From a checkpoint of a small transformer trained on Wikipedia: 10.9M parameters.
Each number is 500 + 50 x the weight over the matrix's rms, rounded and kept within 0 to 999. Layers, rows and columns count from 0. Numbers have three digits each.

# layer 5 attention output (transposed), 256x256, rms 0.0995, rows 154-159,186-191,218-223,249-255, columns 192-255
485513525431570458502515490546457454543522500496488528523472492464590428383448525479554584425613390546524516478450514502477495457449581514468588507606430502456490401582581463476535492485514547
502439597566514532646457554595492517519516452555497542493527435474544622509459546456465467510458484488535502529499391477520467458542503481483519425494539477392479561457503495475494472470506534
505520589463441466505528426478571447525425437556518497509548501468538555525573566487520450520399494437453539425507633548515615442388583581502558506432526492448456454405512541411466414447434464
505448449485446568457528480546474514350477478462549444466495442562474511563567491488506558496442470523566497518527496491527531490472442492535514533519502497491482611471508465419435567427548513
482496515528495536508554492495533457491515455504605522452578524395526475552464547597547451528426482510537466466569460436497472458524507537497448412459486584529592537472539461503451538483498492
568474382564458447521502512530443511599499448549511514489524484496485428458539550473470532488492479519487453505537447494468472540540479494556548502514576563496506466496517490445577513406421526
551512622542435566442485510503583457426441555400466492444451456513427506495540568448514513490511542540404563448557611515496455559544393464525422458472554444487430639474459421442424576452494409
545439445443480388494502442407435478367513558529407445528496452548390433433450590459431617461460512462437499433462495511413557520569600486526508487474478458586412596549542531510463568486465554
471428479507482559509530435495537480466547502421497415495599442426415413508454436472419528474593571466491600453533433481621455495520421435484551623579486412458506543484476500564434503478574480
554474469521541444488402673426504627534412338531471510498515470415509570433400413504374469467501592423407450464552600461426443507440510475533499492459523482446579443558456613496480473519506439
501508555465526495557478553611483511469579555486418468556552464503627476539537473549576449517493485556473433481472536458525530603550542513605523464481519402433445538539374471554450550474475514
437466509492528525524528545454633499454450505436585444486427470509466522572564512472449555539502587471518472479569583509452476562455475486493522582487581585445644486508473449540474483547547494
547477465510519562480526549471476391489509466548490529431557552562401503563447510496474441498434541519528548597541457539441472567436548518532444529497504458571553438423526460570489474516459593
413575485427575514514512480557471379615450478407524430528567485449522492500528449472622533526478472475504468566505511546505610572456548499551527465460608544493514531509480506414450605513519568
563542485528532529508466599420450531586502502534450435535472599520482514399456530540586428458478435564557480460484410521423430588583433500530456516548449487545474543478496427566501496480506420
548515556479554472450498469483520491494507549487501493534485587523454399502493483532537431534473491479465451526481552578464515451503570554450447490516415481564508471474522524628551483528474467
552517473522443501445531551489530544522592548543454547525461430497498554411510510460468560420534465486480647540422411560495513625508501508437485603566557540538487509538467509539489512499473485
526545568460487445414506445558471462473594479460458510456538552502505430498520423490529442482571542548565450543449493510540506533470548548503471516451473466438462470542466531520546501603538493
461535436571580427496506519517566511512522476519485525521422514538411477540525583546586539431476532551486513510472557471460429512490459492479479570535468554501523400563494447413563436462449444
556507562496501416525530443565552598477509542457413473562523526540516495575604503490505533593420530437454440557467490486566478485572456437522449476414426503544456571426477550489565450524511531
607543513489455528440480480505508542514506427521516541525509496473537502461519438549516481546570536568534459505547598521453458539449436577444467577556340523439495450538519445502526474522518470
456478495527537439520549540516487543504555438620487593466439599511493437472469477473523529513534491551492472556485542520484429490557472529496364528469421610508488558536526528466551526522520542
438554573375407480643525450528529467663648509460503584490523492451525525490447506507503571488519507547488625525463423570455553489606472453551491497549559487497526477527530515463610500549568541
390474391483563389512399483499489435558394538484478393490443536521434557474522473356428496429500463499497457444522531575465482372538438455408476427492396514559504544528521483496476432544473524
503490418422506577479606489583476535375372405511505529529567581529546505502387514517499448494472465506581492444462492486476568412487486527545473441546460491614476472562601525486409518459614601
# layer 5 attention value, 64x256, rms 0.076, rows 58-63, columns 192-255
541514540551441517524493558470535353477556480563425482571504621497533519547488561518600486565430453376502548491435440520508551512452583555560468540489552499583462403481490616524512450510438392
459576519441490468479486500521519576576589585516542468429425623557484492524547510453528478471510616575466557450473425417564530506432500568588469516492463515620519482428474468481444526454518470
472370417541594485565488568501554501476477496494537485415446396485442482466473523390622489503593430485535539467456548405483532450406618489554459492526526508483623474530463506454542428506518596
500555547570457502486453496502520541501501617559546554544476560470511529505449490525513500407560538541402483501504420511521461522569592478452505508552640537557497334461444466580515507599432394
432504403502508489459536508505529485451604503492483552433522526521487494589501500479545602417559510474556532466571487569531630515433452540546430488521477524360463455447414535425494458511524469
485576611509574530509397462479581527561536563581503550451447443510541487498556476535470536426399483480554476463485614546526535475371528343445467527468484520528496531469497545502487472563495519
# layer 5 MLP gate, 704x256, rms 0.095, rows 0-22, columns 192-255
442490450423514491602391470487431462494451428503544501568471472422499472524540460487489515549564526580462568589492459511470444516552484554429535597526453519509499463400543507469519531501522485
534476454523403518455454530481512478415541388480506479510453486466549616410464447519501555520558489427516496426538471627459503545424476527497499531593486461456505444537480511533494428528469573
546526466483553506458419548535503548445467513546496458595425499504646553537476504436523501531474440543571422520396521450594480449433436496507499498515493435525488452464520432334465456556427512
463439534547478549588505450641459411467524520513474571473509464428530556507502603545428461570427559441447485507532521571449538445563587520468488481509472482418537546420505489493448533495509504
521508471564565409448513451569522505454420441531499531409500522530590370586394523428541530494465488482469601537503470500580434584426474530520561528536500488546584449514482424433522424406436475
511583522464553372576514538582541531584595467535498531533521563447575578392562488577478546496418509466547442548480459466504487478497480500535542550455502510431475621492491586429442480459412580
506497484466533621530482497562446437548523466423456484469442531536514396514591489641487480551482526482563519515502500458467594520518437527505522524548491457545455516445551452540515510471449474
525478471484450500468518439468476451509555511522581522495501456536487502466516467537504465506518431439538476586573548444472486545385482568516488430604483440510449570493564486518462555483588538
510515510573521497589540387612502490546518580520518433545448475486475538486538502570522486428455597512397506527489517479507455474555558521411459414483507518505447537513495432532476590443538480
463487423460630443445612492505467498469537558402479422517447606546456430491474440563611519440530520493473517555506401532527573517504524503437525463483455498515443529589580512452465540498554499
520585425405467540559542397494449532496563450497525492513551556482462502474535615536414569538507469524526454457449505440509484522489468490493409522487525532586430461495467456496474417449489457
471543586537470482589489462443544496398502441482475442492494431464418542501512438468411448539526487552480499473521465484496486533430557560473508476453501526542498579443512423504543549430463598
445493417565424429455547489584463598472502541397526528508552455411494457580473575477473515537514520497597510475573454454517472448493436572491564475515481478440556520500489402473523523507523498
545515435513451476433493441561511467455510568484476502560520423585560486499498551472454433453476488480550503469502458501505394496501451408559562424517572504525538536447616493551477496508497500
544458556538444559500513460521479460478467449461562514516479462572496549477453539448569509503453458510504534488477512406426467478581403589489564508449539536531551554465491512468431471485520507
526524450534437501470577548512495492541490441588564499585443455457505536448443473469459570483513459574546574418461559475502379545511410513507596542533518516480462452537544542412487460529546633
558472553539446432502569509449467520400468485468524529461491465473530595464534513549511510489530503526537570549563451537473504513618436536544489488493484481556599504444500509492470602554569484
529493504519478424526479552446444473511428608636581431583469480452536498480461527506500539541465483502418550580458514507501535431508497421427506517524443551399448468438551462368513528405486471
490456483504611483441531512487523480423544473532527558409470501487548506466412495405513513474416575571338524462485524483601506485514469487498604472440500463487519511505501543508503480568505458
461437563485548511522404535540495556547512543470529482396508427453567463542546447445533556473578502430484571493595536525473496501558548436486485519479497465416546460480477533622495561468523407
512523500514472469440451474621571436537429465502467420451517438476596549514518519531488444448469506394560427465419536547594503538521478526548525435459552514475513470516492453455475567447555564
479470524544469581546535498489528431430594498546505526666422467522489559396466493505544586461528427402516530546483494474575445460453438498439603539432470576399486526460627476426485437487516570
549592573448468626460557516431473369386539495576419494443494474523543406444523567497503478464440476399532419467466560643558514549490518592489433446530495542430451486520515516549490518400534419
# layer 5 MLP up, 704x256, rms 0.0939, rows 0-22, columns 192-255
474477378528479460515485489485540387450423459527557558534561481529520502490554526529520460485505546569501542548494466497524547521509489511478491523496534543514456541400512583423460533472520432
461522424580540437440535602448417483422457479569495500511513502421494399545499465491553568437414576549537586527494494471554543470527521468461580438507520525491441522501540497433520452501519566
459468542472524433514438477570521529473394459505449538491439482459486523506517451480491468413389514445470492417461451467482505556491473518562495464490586492483517551512451522546458504466429485
565475480474586525483599556445562462544505472508574469465517498512560496478499611419533522528526462575548526493392584416443489425548503543538443524520443463591474509496484456525534546520528500
418488517477480431537551538466570449495506475496520458470502564477445495578478489491499398445472463545486442513451504479398453536455514389535441504451574528495549416514468502599482490493509483
600403505538449519531512628452477552570542439462494545516529425578536486451584445506476518497518479597529492486408434535497469439464533583509454514470548484501472602437430560498553523479431442
634505446462452518538540568481509443501546567444562570444465501354572413620575528580544518544467573514500575473429556498473488471484438499478495592510429447547482469448536439495634487506440437
455522580490525514510472506575544543459519556542472522567523592467565496546471506485456510443448555557531480499434497465528491477556513434506500583420449573504474476515389440487478440558475469
566505514512519514485538537406503473514535489473564561516502591539426462449486553583459542427527506573537502562453495498433497524497465506461511586539495475459516511586456474500433471465523485
560478462436439494479452545537495416554493532511507524597430548446348565520505430491544574555575472504532507534476590492500507466532469460447519488434477452524518503459464484497518433531526474
555550479588437512453556460467526489465519598529457457516526508531526430423428606487526495564399478394493456393509528464548394511517457603524453513512491429536523525478461504541543458567501543
514528620486544519567499528565523471437519526531524484463534457469542515527495477559427489416497572498517573457551476447464475535557505574461526521445463466568471461445560555532615480461449447
487489542475492525578463509520526470551486540507596469570497475472519480420450378419500449533473409500485513478471450508555618587473584505563475512481511535437475442496560472531551485532508552
472513504556527480432417561566452559507564534541519528573492521560559531389440481532553468451523500593532437463582514571503414516465513440548564488638506513525483514502553494464415485520524473
519472531512538484480568450506553447485510536527515527533527466522503463484461487462493447490502492535466540448506459492521542550488558510490416464548458498420484459566491411480547518543466531
505559583604574400438374584559475598446435476473486483471527512431521541580520502502573496462515549467484389508470468490534478408533517468458590501564542457525539497467510492493557524518552646
495465481496525551562444412513598436592616455441501414512477540608538428469507423514494481406531528552479532471483581512582526485430482514393541499630493499444506474508526533398496491488442564
495485567529499611439551456520483578600546415513577461497478574497463566567519517420482433575487554457437496471590490570507476496471527558510532548561560541527476457546505460463486516501447534
539451421507519560551429612449392508522477572529459490503558456496550504454498416520465487537515505511538421459507490504493508423464563455432607504521545505552526489435479606516507427553568486
566562492495589463533558473497524482451460492432472500504612471498419488487449501578418563522524513485488451514554495469415492458514512523532485471526478468473473556562462479564440526542571483
455518466522532451497610446470447445451475512441548506517552498466500471474443603515461498505524534445470498500580523493513491502501501479618545389493493518465475545430550446482540537465493442
534509541457547471431480495465539481530438573604558555415540469550534528549578462411596477512518516484507546593451514471534499600509571488442493485498536530459473482571543426523479461463439401
495520585599521537572490454399426457442546453419534507438536480506495498523466542508457423481490458517571444537499488447422519558416494393532601556466509481492505490487481479519454544486537493
# layer 5 MLP down (transposed), 704x256, rms 0.0919, rows 0-22, columns 192-255
468447460504512483449507472406570522569428566447469503545488552544537450572447551499587514563515538457464547480386573458479503576449430491593529497540545505498565480518442477408564509548598536
453476491583429553427527519573511532515547455498473508500569529492420624584494461479441485449438550420481564475540457490428472523558392576466521520486560554418539494498506461416508463585526568
535479434504426467520459514533539525567555483632470472556450443509571526521561563556534457561552427524503462507498539547551419488475472536566550575511476608506461492433505538449471540499512457
460527478525449460598565366440447485425514537556454518454513419451531567501429531476432481459458476558469480545533448533408544431492443512441416469484453603449498497560485443471490479506590460
453412443483487524481512486491415505450407482417497440488572441534563528522591509521572580508561557451499455543562473541489438584508495557388457521525485534588602574420447511488552543504497538
561516528426485530509497601514420401463628493510440552370527480512588473522502449461504449584522444378479513499525497485445601545494558406455523510632522570589527552487466485433478517408503514
544412552464538406547453463550453566556540500497530496492368481567543500578557485508614440460530562474477587499414500527509587519518532463469415629466582532493528488578488433577453534468528505
447455457450475533467482546466521499481460518444516545510533541547545634526532507455413551419476500477505426516474506514570479502544522520497486494525527527547490510457502512479545490522427510
385500518460438560563566514611557544495537443509568417516490496502613621537466516506386539467547483514432569494448467427509452455496487438443466511491511567410538486455484529400528484444488505
458529458425487450458481477574525463436426483449541581538491530547469591454553520533451496496474458567496491423450440431585432521532515459471470523469526533502557475507519452438532535439424510
469497502439502481515415407586535473526527548504516476445435481431491503476565457503531513516482498464521495482535464584402475516505499406456475631523477409406560518470512477401650534503429482
475492526570525495510468506429488493389482466427479521484422513411476561517478473462443409506426590486529498500575517561529546527490620568526573551498527446487514512508453513491470565492501521
563574529453582515506558525494517515606504525446493521511563439503473557487470476475492520491549554429551447501542512502508506503449545513615513507537432490514368498480490496438576463416522493
417463488544561524471479512479615492483518485509486400535546633507465412563542477488538530440523488527493480480523551510504500465545533484492480424489436451469495471596543452522486440557489513
525566464498479555484532441516512473533556496519516466519534502536496517509498464465460545529453474479542418571388449471522532445516516503472509466499518413470435518534515458482560504523470448
471504425473517421572548503420481461431507533600412456493537473466523511475427489419526448549574429459525399477470493445519450495478529490365506493540471402493446500531517555434520537310513545
458489512531456491445459474483514445518579524444523469462461480557502534456494469449520519523459461538540494519556474434580509480472439463579466501552549441443484459485575498553583452585540544
488517542469538526446520446451485602564482460500493621457473515560448520402402495555415376500444456498566414489472531482506498503497452550527566418551617449529548496511484519523408471559509580
540508421431590497456470499511490476554428506495457517464491498499496317433358435530515490499474613399547522579562582516477519485501498573484539503464560455522467515490534451564482526527440501
550593574553470569521515570525440571504477505478449473465463431467508500557411563507562515558493442433511496436528514575521483473569573481533535474522528548478520473444502522535525438487472495
576494500507429566498529490439507587516421508532437565539501407559477515488452512486592539532500448380446434420510565465447528534485535581578511541428545444527528512450479487488511455609471517
484414455390517453510520511509476529500409441487592518538439436493537459459523550573571480542414493492431434557438440464489527578510504603598462536460591426538456529496541621528590521572571509
497556474541538449493462485477514467640529505448546473569486443499441415594546418452483527498515534492568521504578501562481403474486506508547466370501451430460499442469385510474496502458506516